config.toml
n_layer = 12
d_mlp = 704
activation = "swiglu"
norm_place = "pre"
rope_fraction = 1.0
attn_scale = 0.177
init = "normal"
init_std_qkv = 0.0433
lr = 0.00441
beta2 = 0.95
grad_clip = 0.5
doc_mask = true
dataset = "wikipedia_en"
Each number is 200 + 20 x the weight over its row's rms, rounded and kept within 0 to 999. Layers, rows and columns count from 0. The size before them is the row's rms in percent of the matrix's.

# gate: layer 7 MLP gate, 704x256, rms 0.142, rows 279-296, columns 128-255
# up: layer 7 MLP up, 704x256, rms 0.142, rows 279-296, columns 128-255
# down: layer 7 MLP down (transposed), 704x256, rms 0.13, rows 279-296, columns 128-255
gate279,097,217,225,203,244,217,182,163,203,219,196,196,156,187,216,208,213,219,242,175,203,162,201,196,196,207,193,197,212,203,209,175,198,232,172,216,215,179,220,212,223,237,219,234,190,234,217,166,213,215,214,210,187,195,185,213,170,216,228,205,222,191,208,203,211,201,211,164,194,185,222,144,179,208,200,195,195,208,208,211,179,200,200,209,232,180,224,184,211,176,215,206,227,199,224,196,170,203,211,168,199,183,182,183,201,171,233,233,198,212,179,208,220,196,159,232,201,185,175,193,174,173,215,167,176,250,220,206,207
up279,103,229,157,209,182,215,191,192,203,248,189,212,203,193,169,234,192,203,202,202,207,216,171,224,209,211,192,225,208,218,204,224,212,218,218,232,184,189,198,204,186,194,183,199,191,221,177,243,187,187,211,203,173,193,206,209,199,165,238,192,212,189,196,194,211,224,211,221,203,183,226,221,182,209,213,220,207,223,202,201,233,229,149,203,211,230,196,163,205,233,225,191,206,196,185,143,257,225,212,162,195,181,207,184,198,184,219,172,209,212,177,205,208,184,228,199,169,198,148,178,186,171,182,169,226,191,172,182,197
down279,105,225,182,201,180,207,175,182,190,218,217,194,204,196,177,199,176,140,196,200,204,216,232,201,205,225,185,210,209,176,184,203,204,196,190,220,191,234,196,227,176,199,201,234,198,220,196,203,209,187,168,181,221,217,174,177,197,188,204,168,215,190,197,207,204,219,230,235,188,223,212,198,170,214,213,194,209,204,172,188,223,203,192,191,230,221,188,211,190,191,203,192,213,174,197,211,228,204,185,184,194,222,214,233,186,173,204,179,215,198,206,173,189,202,243,183,205,240,202,204,202,168,201,206,178,167,219,212,219
gate280,102,195,185,250,195,219,209,221,216,207,181,194,194,220,221,206,191,202,188,191,210,235,185,214,208,214,228,223,199,226,167,210,171,197,185,192,192,210,185,216,178,188,195,202,209,222,234,217,183,209,238,203,175,197,183,224,206,202,202,210,209,216,215,227,200,198,205,247,213,176,198,211,186,190,182,190,180,164,200,201,214,243,217,207,159,183,245,189,207,190,232,202,226,193,221,184,240,217,184,216,189,218,170,211,158,192,198,178,199,192,183,220,189,178,214,190,194,212,202,220,202,202,238,195,201,168,195,198,167
up280,105,185,211,176,175,185,213,213,217,193,181,206,218,200,179,216,239,217,205,183,231,209,207,201,213,202,196,212,209,207,193,183,189,197,207,196,197,230,204,190,202,200,201,233,214,212,183,207,212,220,180,220,184,183,201,210,204,216,239,179,162,207,185,204,239,191,168,199,188,190,169,223,210,186,158,178,170,211,231,225,188,189,213,151,212,203,194,225,224,187,216,211,216,204,240,218,214,243,206,167,169,202,200,214,212,240,184,192,167,198,188,169,243,235,181,191,161,190,182,200,188,191,206,216,226,218,189,153,168
down280,104,195,177,181,176,214,176,207,180,215,191,194,166,225,218,221,187,199,218,209,195,200,181,184,219,192,201,174,209,217,180,197,181,204,185,218,208,189,194,192,201,204,203,231,201,195,167,162,152,257,206,215,223,171,193,207,223,192,221,196,176,211,204,208,203,200,209,208,218,207,222,178,173,180,189,160,186,209,221,176,220,239,207,189,168,226,232,186,218,224,246,269,213,204,241,218,215,196,189,196,202,183,201,218,179,220,188,184,186,198,203,216,223,212,200,214,225,186,187,209,215,183,256,217,186,191,202,202,205
gate281,103,218,229,160,188,205,204,206,180,225,195,215,181,216,237,189,222,227,185,227,186,196,178,220,187,241,206,173,239,215,179,214,193,207,193,175,203,199,206,209,214,186,172,204,223,225,185,187,203,193,254,149,215,215,208,213,200,209,208,178,213,152,207,181,180,212,222,146,186,198,222,213,239,253,196,210,184,226,196,200,187,207,200,229,180,172,188,193,195,215,205,206,178,177,207,187,162,181,174,190,180,184,193,187,192,221,241,166,223,208,215,187,186,209,189,199,204,184,190,166,203,197,215,173,195,169,216,208,163
up281,103,200,199,211,200,207,190,201,213,203,183,214,224,206,223,199,216,228,179,214,221,224,186,227,187,194,191,204,214,188,206,193,220,203,220,186,193,203,184,145,202,176,179,219,183,217,182,203,203,193,178,215,191,178,238,225,193,199,274,208,204,200,202,199,225,177,216,177,181,201,213,235,217,184,222,180,165,187,217,210,173,199,186,240,222,200,206,178,205,205,223,201,225,216,204,227,212,147,202,228,172,247,210,163,207,203,196,216,206,187,192,184,216,238,215,211,176,162,161,203,212,188,209,215,236,180,224,199,190
down281,101,234,185,185,169,183,205,198,196,218,218,206,172,169,179,193,231,190,227,191,186,184,189,236,214,228,179,200,197,233,216,195,205,157,175,151,213,184,223,189,184,202,217,201,197,241,199,172,246,214,212,199,211,175,186,204,212,240,207,192,204,209,202,197,186,178,193,207,228,208,213,232,167,225,209,225,180,225,194,226,208,238,243,223,201,195,213,231,203,187,188,204,197,215,198,185,195,175,210,203,254,177,209,201,200,197,223,223,186,165,216,202,176,218,184,166,227,222,177,199,229,213,186,166,188,181,200,148,184
gate282,096,184,172,213,173,179,183,222,195,207,208,227,181,218,201,208,188,189,208,166,193,181,219,174,180,179,241,201,167,204,155,201,218,183,223,197,206,196,206,212,242,175,212,204,222,199,179,209,234,181,194,208,227,183,208,202,174,220,211,184,200,259,211,218,212,190,193,229,203,223,173,194,199,204,201,229,203,238,204,199,215,241,192,202,228,189,229,197,191,192,208,164,204,202,172,204,219,168,211,223,203,243,209,207,228,177,214,233,212,204,197,188,256,183,155,184,217,229,160,168,213,156,191,215,202,230,189,224,168
up282,099,204,192,202,222,196,186,203,209,202,155,202,235,185,195,219,212,186,170,201,194,179,240,202,231,191,212,208,214,215,213,212,221,209,216,202,186,219,174,197,203,199,213,216,159,213,197,174,185,214,204,211,181,194,156,212,165,190,212,219,207,201,207,177,206,211,218,181,193,210,148,227,190,216,219,179,189,202,210,206,197,234,199,200,173,209,219,189,171,214,214,184,194,176,170,186,207,184,243,210,190,212,197,169,197,224,206,216,228,186,202,203,177,227,177,227,229,182,196,194,228,195,208,171,210,197,221,176,209
down282,099,225,209,198,172,208,178,200,151,196,193,192,207,205,213,196,206,173,193,207,220,180,233,177,222,185,244,199,194,184,178,200,211,201,194,197,205,220,249,190,189,174,184,237,189,226,184,214,176,183,193,224,197,200,215,182,203,191,185,181,172,179,206,203,212,190,208,210,165,208,194,229,196,205,187,193,239,214,153,168,207,217,191,211,204,222,168,184,218,216,237,206,183,202,183,183,163,194,231,207,184,240,183,227,247,190,266,204,177,200,212,178,235,191,196,191,207,212,214,181,205,200,213,231,149,200,196,185,183
gate283,098,190,194,197,201,232,205,192,214,211,231,173,230,198,220,222,196,199,181,207,221,187,218,174,163,177,212,207,207,186,182,213,199,203,239,240,203,178,188,204,226,201,209,208,142,180,212,200,183,202,137,212,189,162,202,215,190,201,240,178,218,209,232,197,205,216,199,186,168,212,242,224,190,181,199,218,200,179,193,195,209,207,224,231,194,206,188,194,186,188,179,200,239,230,211,180,194,173,196,193,195,177,197,179,165,221,199,199,171,208,223,184,210,214,221,186,229,201,235,186,221,217,219,207,189,220,204,181,181
up283,101,232,147,201,204,184,205,190,178,199,217,169,222,193,171,198,193,222,177,224,201,228,190,177,193,217,232,240,190,209,221,187,192,191,202,197,223,193,198,178,191,188,229,208,196,181,221,236,222,215,205,211,205,218,162,215,204,171,196,227,208,228,199,241,197,200,207,198,173,223,228,197,188,190,174,219,170,221,213,191,214,197,175,191,203,195,212,204,190,206,204,194,189,198,190,205,200,230,205,195,188,197,191,178,209,202,178,208,197,183,240,189,210,150,224,212,186,202,183,180,211,187,211,174,213,206,219,206,182
down283,102,169,198,225,204,211,208,188,185,203,196,188,209,208,198,176,200,225,188,179,173,209,210,158,206,230,187,214,176,225,232,202,219,178,195,198,190,206,194,227,163,204,216,191,212,169,195,171,207,219,229,185,212,183,201,210,216,212,234,179,239,225,184,190,205,234,190,202,190,198,213,174,229,181,171,215,226,211,180,234,223,220,195,212,201,171,160,188,190,204,202,214,169,196,220,167,205,198,202,231,219,204,206,174,214,245,164,200,231,205,219,154,179,221,203,197,199,169,190,186,199,184,196,182,182,166,197,205,211
gate284,095,202,192,187,223,202,212,170,212,178,171,198,176,237,142,201,177,193,190,230,223,163,177,218,190,185,212,186,173,222,245,206,202,168,200,219,141,226,203,211,243,196,152,216,181,203,171,190,167,208,232,194,207,179,230,192,209,211,212,187,220,191,198,161,213,214,213,176,196,208,185,160,211,206,178,186,179,174,185,178,222,170,207,199,195,180,189,169,179,209,192,211,188,190,206,204,197,180,189,186,223,193,207,209,243,206,191,201,177,224,181,175,184,208,213,201,207,190,210,232,218,187,198,177,196,220,189,224,198
up284,097,201,212,188,216,216,227,217,181,199,228,186,207,206,221,180,242,216,223,206,163,207,199,204,187,209,216,181,196,229,187,196,202,188,196,187,180,186,203,226,187,205,219,194,196,225,199,196,220,168,170,202,199,222,222,167,224,207,221,195,232,197,190,179,185,203,183,203,199,205,165,231,212,196,213,245,186,210,183,201,192,251,199,198,183,201,215,196,181,212,173,218,227,224,186,191,189,183,189,208,202,214,197,192,174,237,211,204,163,205,210,180,201,191,204,203,196,206,201,230,243,201,183,165,202,204,180,211,181
down284,102,216,200,231,161,183,179,188,186,187,166,221,205,187,196,181,179,187,199,203,185,219,215,199,196,194,169,202,181,213,215,167,185,199,164,193,195,219,186,194,161,192,205,206,171,231,222,183,188,206,214,236,227,220,236,230,158,194,200,198,200,207,214,151,205,219,198,196,229,183,211,183,163,188,162,182,191,215,198,224,211,219,162,185,166,190,219,202,218,182,199,209,199,206,192,199,198,203,198,238,218,184,195,186,220,191,180,211,181,190,252,227,212,204,200,206,185,215,193,184,206,187,208,215,218,209,200,190,192
gate285,089,218,168,192,186,201,179,194,213,200,203,211,201,206,215,198,181,213,172,194,227,197,166,211,198,207,210,196,186,171,196,189,195,202,188,195,190,230,165,208,233,210,175,163,203,161,219,185,158,173,196,214,220,251,192,193,181,224,204,201,221,163,211,162,163,212,189,177,207,212,210,217,189,251,196,179,213,182,187,188,231,196,215,225,166,223,194,196,195,202,199,157,178,194,178,188,208,208,187,220,201,184,179,173,179,199,169,172,217,176,196,183,216,212,187,194,195,196,199,217,155,189,247,215,186,206,196,187,198
up285,091,208,218,211,197,186,211,159,194,191,203,209,183,195,217,155,243,206,147,221,198,212,163,213,218,192,179,214,180,201,222,228,186,203,212,216,198,192,177,196,201,208,155,194,215,180,173,242,184,191,205,226,170,224,190,195,192,181,209,209,188,188,140,211,198,213,185,211,196,197,209,176,189,188,197,217,210,216,232,224,187,218,161,158,215,159,210,185,196,181,172,218,169,224,207,200,211,178,198,187,230,161,200,173,216,222,199,193,209,190,227,197,216,210,211,172,206,226,208,176,171,170,223,205,198,239,199,195,168
down285,093,182,266,165,243,233,219,247,191,202,196,180,200,182,187,173,214,184,175,197,183,231,223,222,198,223,182,184,193,242,214,205,169,170,220,177,206,181,223,202,193,173,243,252,205,245,190,201,212,188,184,175,165,176,219,175,190,194,193,204,185,206,225,192,198,202,205,205,197,198,221,183,221,195,198,191,188,204,203,197,200,197,176,179,198,198,195,203,193,201,192,214,227,217,207,215,196,187,183,182,192,240,224,226,221,227,206,215,182,213,209,201,181,199,214,204,204,207,210,176,177,190,169,208,210,201,231,212,211
gate286,098,187,219,191,219,181,175,165,182,201,213,209,245,203,225,195,192,174,154,197,181,203,204,205,212,211,188,204,212,185,205,243,219,225,197,175,184,213,159,200,231,184,231,153,180,184,236,204,242,216,233,155,208,174,211,228,198,191,209,225,211,205,220,180,182,180,178,192,232,201,192,196,230,193,191,192,175,204,206,193,203,165,222,195,185,211,205,201,193,171,177,228,195,228,192,204,201,204,192,187,213,170,203,192,168,158,208,222,236,210,197,226,194,212,171,147,163,204,150,205,204,208,177,179,219,188,215,204,210
up286,097,240,192,214,211,214,228,208,200,191,178,202,201,185,196,203,186,182,195,205,200,140,213,180,223,199,207,199,185,198,200,206,195,179,208,173,211,210,191,190,217,240,151,203,201,217,193,216,190,210,195,234,239,178,221,174,180,201,212,245,184,216,210,161,196,227,208,220,180,202,196,210,204,239,215,232,213,194,193,196,222,213,206,201,201,187,201,190,192,206,205,200,222,220,207,175,198,203,194,202,211,173,216,208,232,231,217,203,166,210,225,209,230,214,181,242,209,227,201,193,209,195,179,226,196,176,180,207,210
down286,098,193,194,217,177,218,171,227,220,161,178,173,194,221,191,242,192,248,221,213,191,180,222,174,227,172,203,196,187,189,209,207,224,224,192,190,159,206,160,174,177,189,195,219,201,172,188,217,196,240,188,202,188,211,196,171,192,177,198,195,223,185,165,228,223,192,193,212,235,195,211,198,199,213,203,183,189,207,229,215,207,204,242,182,189,167,204,161,218,201,249,197,209,194,199,265,191,219,201,206,190,194,183,176,209,203,159,245,188,225,204,180,212,202,197,214,220,174,217,175,209,181,180,215,183,195,220,211,182
gate287,100,178,197,219,214,242,208,206,217,156,206,196,197,172,184,203,203,195,182,205,218,209,190,203,201,248,225,164,197,217,225,206,203,197,218,233,190,193,190,224,209,212,187,197,242,209,197,159,208,202,190,169,192,160,184,200,201,238,215,153,206,210,199,169,200,208,203,214,242,198,191,193,195,213,163,200,219,238,205,194,197,191,194,190,184,187,206,194,224,199,255,152,155,243,214,216,195,207,197,200,223,149,181,195,200,206,205,191,164,177,177,245,199,206,205,188,214,215,191,223,221,230,196,200,179,194,205,171,176
up287,106,247,199,188,224,208,185,163,190,205,190,222,221,204,213,205,195,207,189,197,210,171,191,218,211,197,183,225,207,203,180,202,233,210,191,194,205,195,210,220,218,189,209,168,177,222,188,179,218,178,171,174,223,238,219,208,216,212,202,186,235,189,216,208,215,191,203,188,161,234,223,196,205,183,168,214,174,208,221,244,181,199,183,191,209,182,193,202,214,187,220,166,227,191,175,183,203,202,217,231,186,192,192,199,181,202,184,161,234,188,213,209,181,196,216,192,236,220,154,226,226,228,234,189,194,199,195,211,160
down287,103,212,185,204,215,229,232,182,192,190,168,209,177,208,214,188,206,222,221,189,198,173,178,210,229,219,205,182,156,190,171,185,192,202,218,192,201,201,194,189,202,197,230,199,220,206,198,187,204,177,218,204,185,147,222,205,190,204,236,202,190,223,205,169,189,228,204,214,219,200,204,198,195,188,241,200,200,211,201,236,198,217,177,201,202,196,229,212,223,163,263,171,148,218,210,189,192,188,209,209,191,183,225,247,224,195,237,195,233,198,189,194,199,199,229,206,203,227,255,195,188,217,218,191,227,183,159,187,206
gate288,100,219,169,157,222,232,174,221,217,191,221,225,204,199,169,180,190,211,189,188,161,222,202,191,196,192,202,216,169,179,188,217,210,187,219,242,186,226,204,215,152,174,206,178,235,184,204,203,211,195,222,183,197,201,138,212,174,202,210,184,182,212,204,215,207,206,198,201,195,174,204,189,185,204,227,220,191,207,226,203,208,224,203,167,206,168,182,191,232,208,210,177,183,198,209,184,205,215,189,162,200,193,185,217,176,230,215,169,173,200,237,178,224,162,179,204,202,197,206,205,204,219,178,183,194,214,165,219,223
up288,090,180,197,211,208,182,241,230,200,233,268,194,197,198,186,231,211,209,197,174,188,236,154,188,186,170,226,233,204,186,179,189,201,207,255,203,214,195,204,216,175,251,210,201,188,221,200,219,159,242,180,213,187,216,175,173,165,212,190,165,173,196,182,194,207,192,229,227,242,218,197,224,195,209,208,219,192,176,180,196,193,191,229,176,229,208,186,184,206,219,209,174,203,203,163,196,247,208,165,237,195,185,215,216,202,200,189,219,181,170,195,238,221,195,171,182,173,189,205,181,210,217,232,188,211,186,213,215,213
down288,095,196,194,213,219,247,242,227,233,230,241,221,190,212,202,173,214,188,149,185,172,191,235,229,172,223,185,176,205,214,230,215,190,162,205,208,216,195,208,206,189,214,208,215,232,177,176,228,235,207,218,166,198,216,178,170,224,202,197,222,202,180,165,200,187,208,211,202,200,171,215,170,212,211,176,197,211,218,163,234,240,201,194,185,198,193,174,219,205,188,184,227,176,202,204,168,205,194,186,192,179,203,217,204,199,221,198,193,210,212,184,190,193,165,199,204,180,179,195,164,190,217,193,189,196,163,185,213,189
gate289,105,182,212,203,242,194,180,194,182,192,215,171,185,185,210,179,160,180,200,163,198,185,151,193,173,202,210,227,224,245,178,230,198,153,186,220,154,203,199,166,233,207,211,186,174,199,204,238,200,206,179,173,210,176,206,199,193,198,160,194,222,197,206,214,167,198,171,210,180,240,205,214,234,203,223,197,201,176,192,171,208,203,187,215,203,196,199,182,189,174,207,214,184,201,193,195,199,209,189,218,194,229,206,180,162,216,177,186,216,230,213,197,163,225,203,206,161,177,184,221,195,220,202,202,179,164,196,181,149
up289,105,207,214,225,195,212,195,184,224,206,222,206,209,195,201,158,234,227,222,192,218,217,182,227,202,187,175,207,174,181,208,187,214,204,190,197,206,211,170,226,198,246,207,207,228,206,180,195,195,232,205,235,176,206,230,206,228,214,207,181,187,208,181,175,213,193,190,203,199,222,161,175,176,207,203,215,195,171,199,190,190,217,224,213,204,198,229,205,190,205,211,192,227,184,224,231,187,192,200,216,197,204,186,213,225,227,223,209,235,197,198,202,200,210,185,194,197,278,175,195,219,169,231,195,175,221,214,197,197
down289,101,199,201,169,195,200,191,223,184,202,228,207,200,197,169,208,221,169,178,205,220,233,214,199,175,176,176,194,222,195,172,177,218,194,200,192,205,211,235,209,164,219,188,169,199,198,203,193,180,209,204,186,199,215,252,204,198,204,192,187,214,167,199,177,196,204,198,203,215,207,208,226,175,224,198,173,225,169,210,196,170,221,185,229,179,156,207,181,205,196,165,233,157,239,223,193,192,183,178,216,204,221,215,240,198,216,217,188,180,221,213,161,196,168,188,200,214,221,194,222,195,200,183,161,209,232,213,234,217
gate290,104,232,200,223,221,193,181,196,197,179,188,231,219,195,184,188,221,200,195,170,148,205,180,237,199,181,189,194,216,222,206,233,200,195,184,215,224,213,217,179,157,230,184,226,191,204,159,199,204,213,226,205,254,184,193,198,210,225,180,204,181,212,235,221,203,228,183,186,221,193,215,254,195,210,197,193,194,201,210,169,168,199,201,245,196,208,191,242,228,177,215,176,204,237,192,193,176,213,205,194,203,195,243,165,171,228,171,181,181,182,202,183,190,205,193,183,184,211,186,187,221,196,202,220,198,195,198,217,207
up290,099,187,159,169,245,206,236,184,206,197,215,199,191,188,176,194,199,193,203,214,227,173,221,176,176,189,189,205,205,197,170,183,223,195,217,173,197,203,192,204,200,200,233,160,214,231,195,158,208,219,177,192,197,207,192,227,163,222,211,188,194,174,184,196,184,181,203,183,213,191,166,176,196,190,188,228,197,238,189,196,222,149,198,215,196,185,201,218,190,175,210,210,168,211,210,208,201,195,158,191,178,196,167,216,208,197,193,213,228,210,257,202,213,225,202,184,185,185,218,165,170,220,213,193,182,181,218,195,184
down290,098,212,223,182,185,217,195,168,204,271,206,173,207,228,186,212,215,174,222,190,204,207,190,203,210,205,213,212,190,197,179,176,216,163,173,202,196,211,235,234,184,228,220,178,232,224,231,177,184,210,164,219,229,188,207,211,215,179,159,165,177,190,210,178,194,177,210,166,222,200,223,171,203,195,194,197,165,207,166,185,215,196,212,203,213,172,166,226,175,202,193,240,192,253,238,227,192,199,165,198,205,202,162,167,205,162,185,188,187,249,225,226,217,174,234,198,197,167,204,178,205,174,208,201,235,197,207,195,199
gate291,095,158,133,219,216,212,207,211,165,230,167,231,195,211,178,201,209,183,212,217,191,187,186,223,222,207,197,199,204,197,213,153,197,193,166,206,195,179,199,230,172,187,205,252,174,188,218,193,180,199,218,212,196,189,203,229,248,225,212,186,199,211,184,248,217,171,207,200,193,209,220,193,182,193,190,219,191,211,199,250,214,185,210,192,171,193,189,188,242,199,233,184,227,166,209,220,240,205,185,232,210,199,200,167,182,182,186,183,169,196,223,167,226,211,192,186,211,199,228,215,199,171,191,195,210,208,178,218,175
up291,092,158,191,249,208,213,158,226,237,206,189,219,209,194,211,196,175,280,172,234,202,207,206,183,202,214,214,172,217,202,195,197,218,175,189,212,235,218,213,160,200,197,208,201,237,203,180,225,178,214,200,217,211,168,209,208,202,204,228,210,224,204,188,182,182,215,183,232,213,189,204,205,203,186,217,201,189,207,207,145,226,221,166,205,175,186,200,197,196,190,211,202,191,203,197,180,172,199,209,214,238,198,202,188,200,161,242,211,200,198,204,181,222,205,216,193,177,213,191,173,241,184,200,198,198,187,181,203,217
down291,097,193,206,200,176,190,171,205,217,213,220,184,211,184,191,208,191,230,187,220,185,215,199,153,194,200,206,208,237,195,221,185,239,219,193,201,181,201,207,153,213,222,178,180,199,197,207,144,180,154,213,204,203,224,219,187,171,189,199,191,220,170,220,164,233,204,216,173,189,199,169,181,232,178,166,208,191,203,174,164,170,168,205,222,178,215,186,176,203,216,199,233,210,236,215,209,184,210,177,183,193,214,200,196,225,191,232,203,241,184,231,209,183,202,203,205,201,213,195,200,191,205,194,213,201,213,194,212,205
gate292,095,168,198,212,189,231,221,224,212,220,218,217,238,194,190,205,200,198,194,186,160,163,198,217,200,185,212,214,197,229,193,201,221,249,194,237,174,193,219,243,220,169,201,219,204,214,189,202,198,200,199,222,201,220,208,205,224,203,178,193,197,223,212,194,186,213,193,191,184,169,218,223,191,172,220,186,195,224,180,214,189,212,214,203,196,233,170,187,205,210,200,176,174,191,168,211,169,211,190,209,202,264,223,175,198,215,191,220,188,177,148,218,164,230,173,205,201,184,178,223,170,177,167,200,179,186,219,189,172
up292,096,202,192,209,195,213,218,202,204,206,189,193,160,199,172,202,189,206,178,189,232,197,218,205,216,181,225,223,187,187,218,229,230,242,145,190,234,165,228,201,187,200,210,221,214,192,217,196,236,221,188,225,215,230,196,213,261,252,174,208,182,201,208,204,213,192,216,196,212,206,185,220,193,224,203,180,217,242,195,189,209,191,200,191,182,237,223,185,222,202,147,218,206,183,184,219,187,210,215,185,251,202,155,201,207,193,175,192,221,209,190,210,175,185,228,185,193,200,193,194,202,204,226,204,223,217,178,177,193
down292,094,215,198,150,195,200,250,220,166,221,181,173,205,179,194,155,194,188,188,240,207,193,190,242,200,204,191,170,206,190,209,228,185,217,171,199,187,205,207,190,203,208,192,221,206,196,182,208,176,179,183,195,197,229,207,221,196,206,187,207,204,207,176,196,183,195,225,159,228,187,188,227,199,216,218,254,202,201,205,202,210,234,142,195,206,240,211,173,199,194,192,205,223,194,145,200,179,228,196,192,224,181,219,161,206,196,180,196,205,193,218,188,204,195,196,192,178,214,198,215,217,221,183,213,226,234,197,230,185
gate293,106,224,191,202,156,190,240,182,209,221,192,215,173,208,181,249,205,192,193,223,150,213,216,231,228,216,204,195,221,203,214,191,195,222,179,222,233,202,197,183,234,155,221,220,206,212,179,190,205,164,211,211,199,205,191,200,184,175,200,205,227,218,209,225,176,203,201,182,203,173,210,193,202,170,235,218,206,200,204,211,218,153,229,203,178,197,232,201,217,192,181,211,178,175,211,171,223,242,197,220,208,231,211,193,183,214,165,190,187,204,214,225,163,172,205,187,215,197,219,228,162,197,225,188,189,233,208,208,179
up293,104,205,225,208,206,217,201,206,202,177,176,209,199,219,222,179,173,224,179,216,214,189,183,190,188,176,186,213,205,158,221,169,214,205,214,149,172,200,182,194,184,184,204,195,227,194,178,201,251,212,213,184,217,211,209,218,207,198,195,213,168,183,202,231,204,219,191,202,214,204,191,208,216,186,202,200,224,183,241,175,193,195,217,179,213,238,180,227,213,228,196,186,223,238,180,153,158,194,227,189,219,214,215,214,158,209,189,195,237,177,226,205,201,211,159,219,188,220,194,198,223,206,202,186,212,169,194,232,189
down293,104,181,204,221,194,160,192,205,224,228,214,226,191,210,223,195,211,215,177,226,192,184,207,223,180,185,204,213,185,182,208,215,182,229,177,228,222,225,201,175,176,223,171,221,191,197,205,216,187,191,168,202,199,195,202,214,208,184,167,217,227,217,175,185,169,202,180,187,195,220,191,191,206,162,216,203,167,209,196,171,190,165,161,174,191,205,213,196,172,209,187,224,180,219,219,161,179,208,172,223,238,208,209,201,221,205,200,197,191,216,193,193,201,201,203,190,208,182,189,188,231,197,179,206,192,219,196,175,219
gate294,102,247,206,204,237,173,189,198,220,204,242,203,216,204,213,205,220,178,223,192,209,214,197,208,193,207,201,169,172,176,183,209,197,246,207,190,224,228,173,201,184,204,204,194,167,206,183,199,209,215,191,214,195,189,213,203,187,212,170,187,200,198,225,193,205,208,232,242,209,171,162,193,214,212,194,187,190,197,190,231,208,185,193,232,226,182,213,223,198,216,207,216,230,245,226,219,222,217,188,201,236,170,206,201,223,187,178,178,180,219,192,219,210,198,191,190,190,173,192,205,187,209,200,186,208,181,206,218,139
up294,099,188,198,180,218,220,219,188,188,207,173,152,201,205,162,199,194,195,226,248,248,184,178,174,173,200,196,203,184,169,208,199,200,226,194,196,191,175,214,229,202,197,183,220,212,177,184,198,194,183,209,194,204,196,198,207,197,194,211,198,224,186,220,198,200,193,188,200,183,185,207,220,201,214,196,220,200,216,213,195,202,194,190,196,249,204,187,174,220,202,212,237,177,181,187,176,210,197,196,184,170,195,199,209,197,187,243,165,205,177,204,203,207,209,205,195,213,206,144,194,188,217,168,226,160,203,175,195,210
down294,098,152,212,220,205,214,214,212,178,182,183,191,206,181,184,160,207,176,186,212,205,219,189,224,250,197,196,204,225,233,192,190,247,186,196,196,193,190,196,213,201,190,216,188,213,218,199,213,197,161,209,226,205,172,226,227,207,207,227,208,220,204,223,203,199,224,173,194,200,175,231,163,217,195,182,201,216,192,230,215,226,193,195,148,224,211,228,190,199,175,196,171,212,140,169,183,206,185,214,205,199,190,185,218,207,195,201,187,194,183,168,184,216,203,207,215,184,221,198,222,180,182,186,202,235,258,175,166,205
gate295,103,198,188,174,184,208,186,194,212,166,192,244,181,184,224,211,183,190,180,214,188,189,213,179,225,152,247,232,205,205,183,182,189,197,190,248,243,174,207,208,219,221,204,191,203,185,213,236,231,176,186,194,190,185,179,199,221,215,197,210,176,197,238,193,208,194,193,199,210,207,204,217,176,217,174,220,186,212,188,238,222,183,172,185,202,192,218,192,204,202,202,228,199,199,188,200,227,217,209,226,183,160,208,253,185,222,220,196,229,203,214,199,205,185,247,173,248,180,201,220,197,192,196,187,181,206,180,190,221
up295,101,189,194,210,180,202,179,231,225,206,184,247,213,221,238,212,201,231,174,201,216,184,228,203,199,190,188,205,187,246,217,186,213,192,194,186,206,222,182,230,190,221,191,173,232,208,219,185,219,186,152,225,205,177,170,211,182,197,229,204,209,195,173,212,196,181,190,191,174,191,209,197,186,219,184,179,208,210,166,225,217,148,172,203,229,191,213,196,212,201,214,184,198,240,175,214,228,218,207,146,226,196,189,226,193,225,194,202,202,166,200,143,201,213,180,208,202,184,201,216,181,186,194,218,205,188,222,198,201
down295,099,214,226,198,209,224,202,178,216,222,228,214,210,206,225,199,208,210,196,201,202,203,212,211,199,155,152,251,215,215,201,166,230,177,164,209,199,221,185,152,190,211,185,174,201,222,222,188,210,184,204,193,213,168,199,222,216,161,211,211,199,190,163,181,161,225,211,195,209,225,206,220,201,187,213,197,231,168,203,206,181,196,198,191,210,213,211,187,206,191,223,184,187,173,204,229,191,190,240,179,185,201,196,180,224,199,178,226,197,173,180,178,191,179,190,196,180,168,200,236,181,191,203,195,194,176,241,211,220
gate296,101,198,167,211,206,188,206,176,215,192,205,200,214,203,237,211,193,174,211,185,186,177,217,188,200,199,239,229,162,195,226,181,212,207,237,220,238,195,194,210,195,187,217,196,206,224,168,196,190,202,170,216,187,194,193,159,214,198,207,226,219,212,224,201,264,188,189,178,166,221,230,203,191,191,203,195,204,216,176,202,209,201,191,212,188,193,184,213,187,202,216,195,194,213,211,154,183,184,181,212,199,237,188,203,222,218,198,195,192,196,183,216,178,175,226,189,183,215,172,211,158,178,213,207,186,148,204,193,171
up296,105,204,209,173,209,198,219,210,184,213,212,230,211,220,215,231,193,215,210,167,219,184,193,223,193,206,169,179,194,204,189,208,190,221,203,201,187,196,171,175,209,201,175,188,185,207,208,209,192,219,226,207,234,166,154,206,193,190,202,225,216,207,197,182,210,158,187,206,212,156,217,205,197,211,189,188,201,199,181,219,197,179,189,205,206,182,175,184,197,230,222,203,204,220,202,199,158,178,216,216,224,147,202,187,176,176,196,190,187,171,240,217,205,202,187,216,216,180,185,237,200,173,212,189,198,231,213,186,206
down296,104,228,204,228,239,190,205,192,229,224,228,210,176,208,198,188,222,217,223,218,184,223,189,200,223,200,230,213,217,173,204,223,178,190,217,163,250,205,214,159,215,203,172,184,178,209,201,221,178,222,235,191,187,207,213,195,219,194,221,174,195,198,187,177,208,174,211,207,174,183,200,204,225,212,174,182,206,208,186,177,192,221,203,179,187,238,220,189,199,175,183,199,181,164,180,219,224,197,196,181,211,197,209,205,152,215,210,178,167,184,211,194,214,208,235,164,168,186,221,219,189,185,209,224,183,195,186,172,195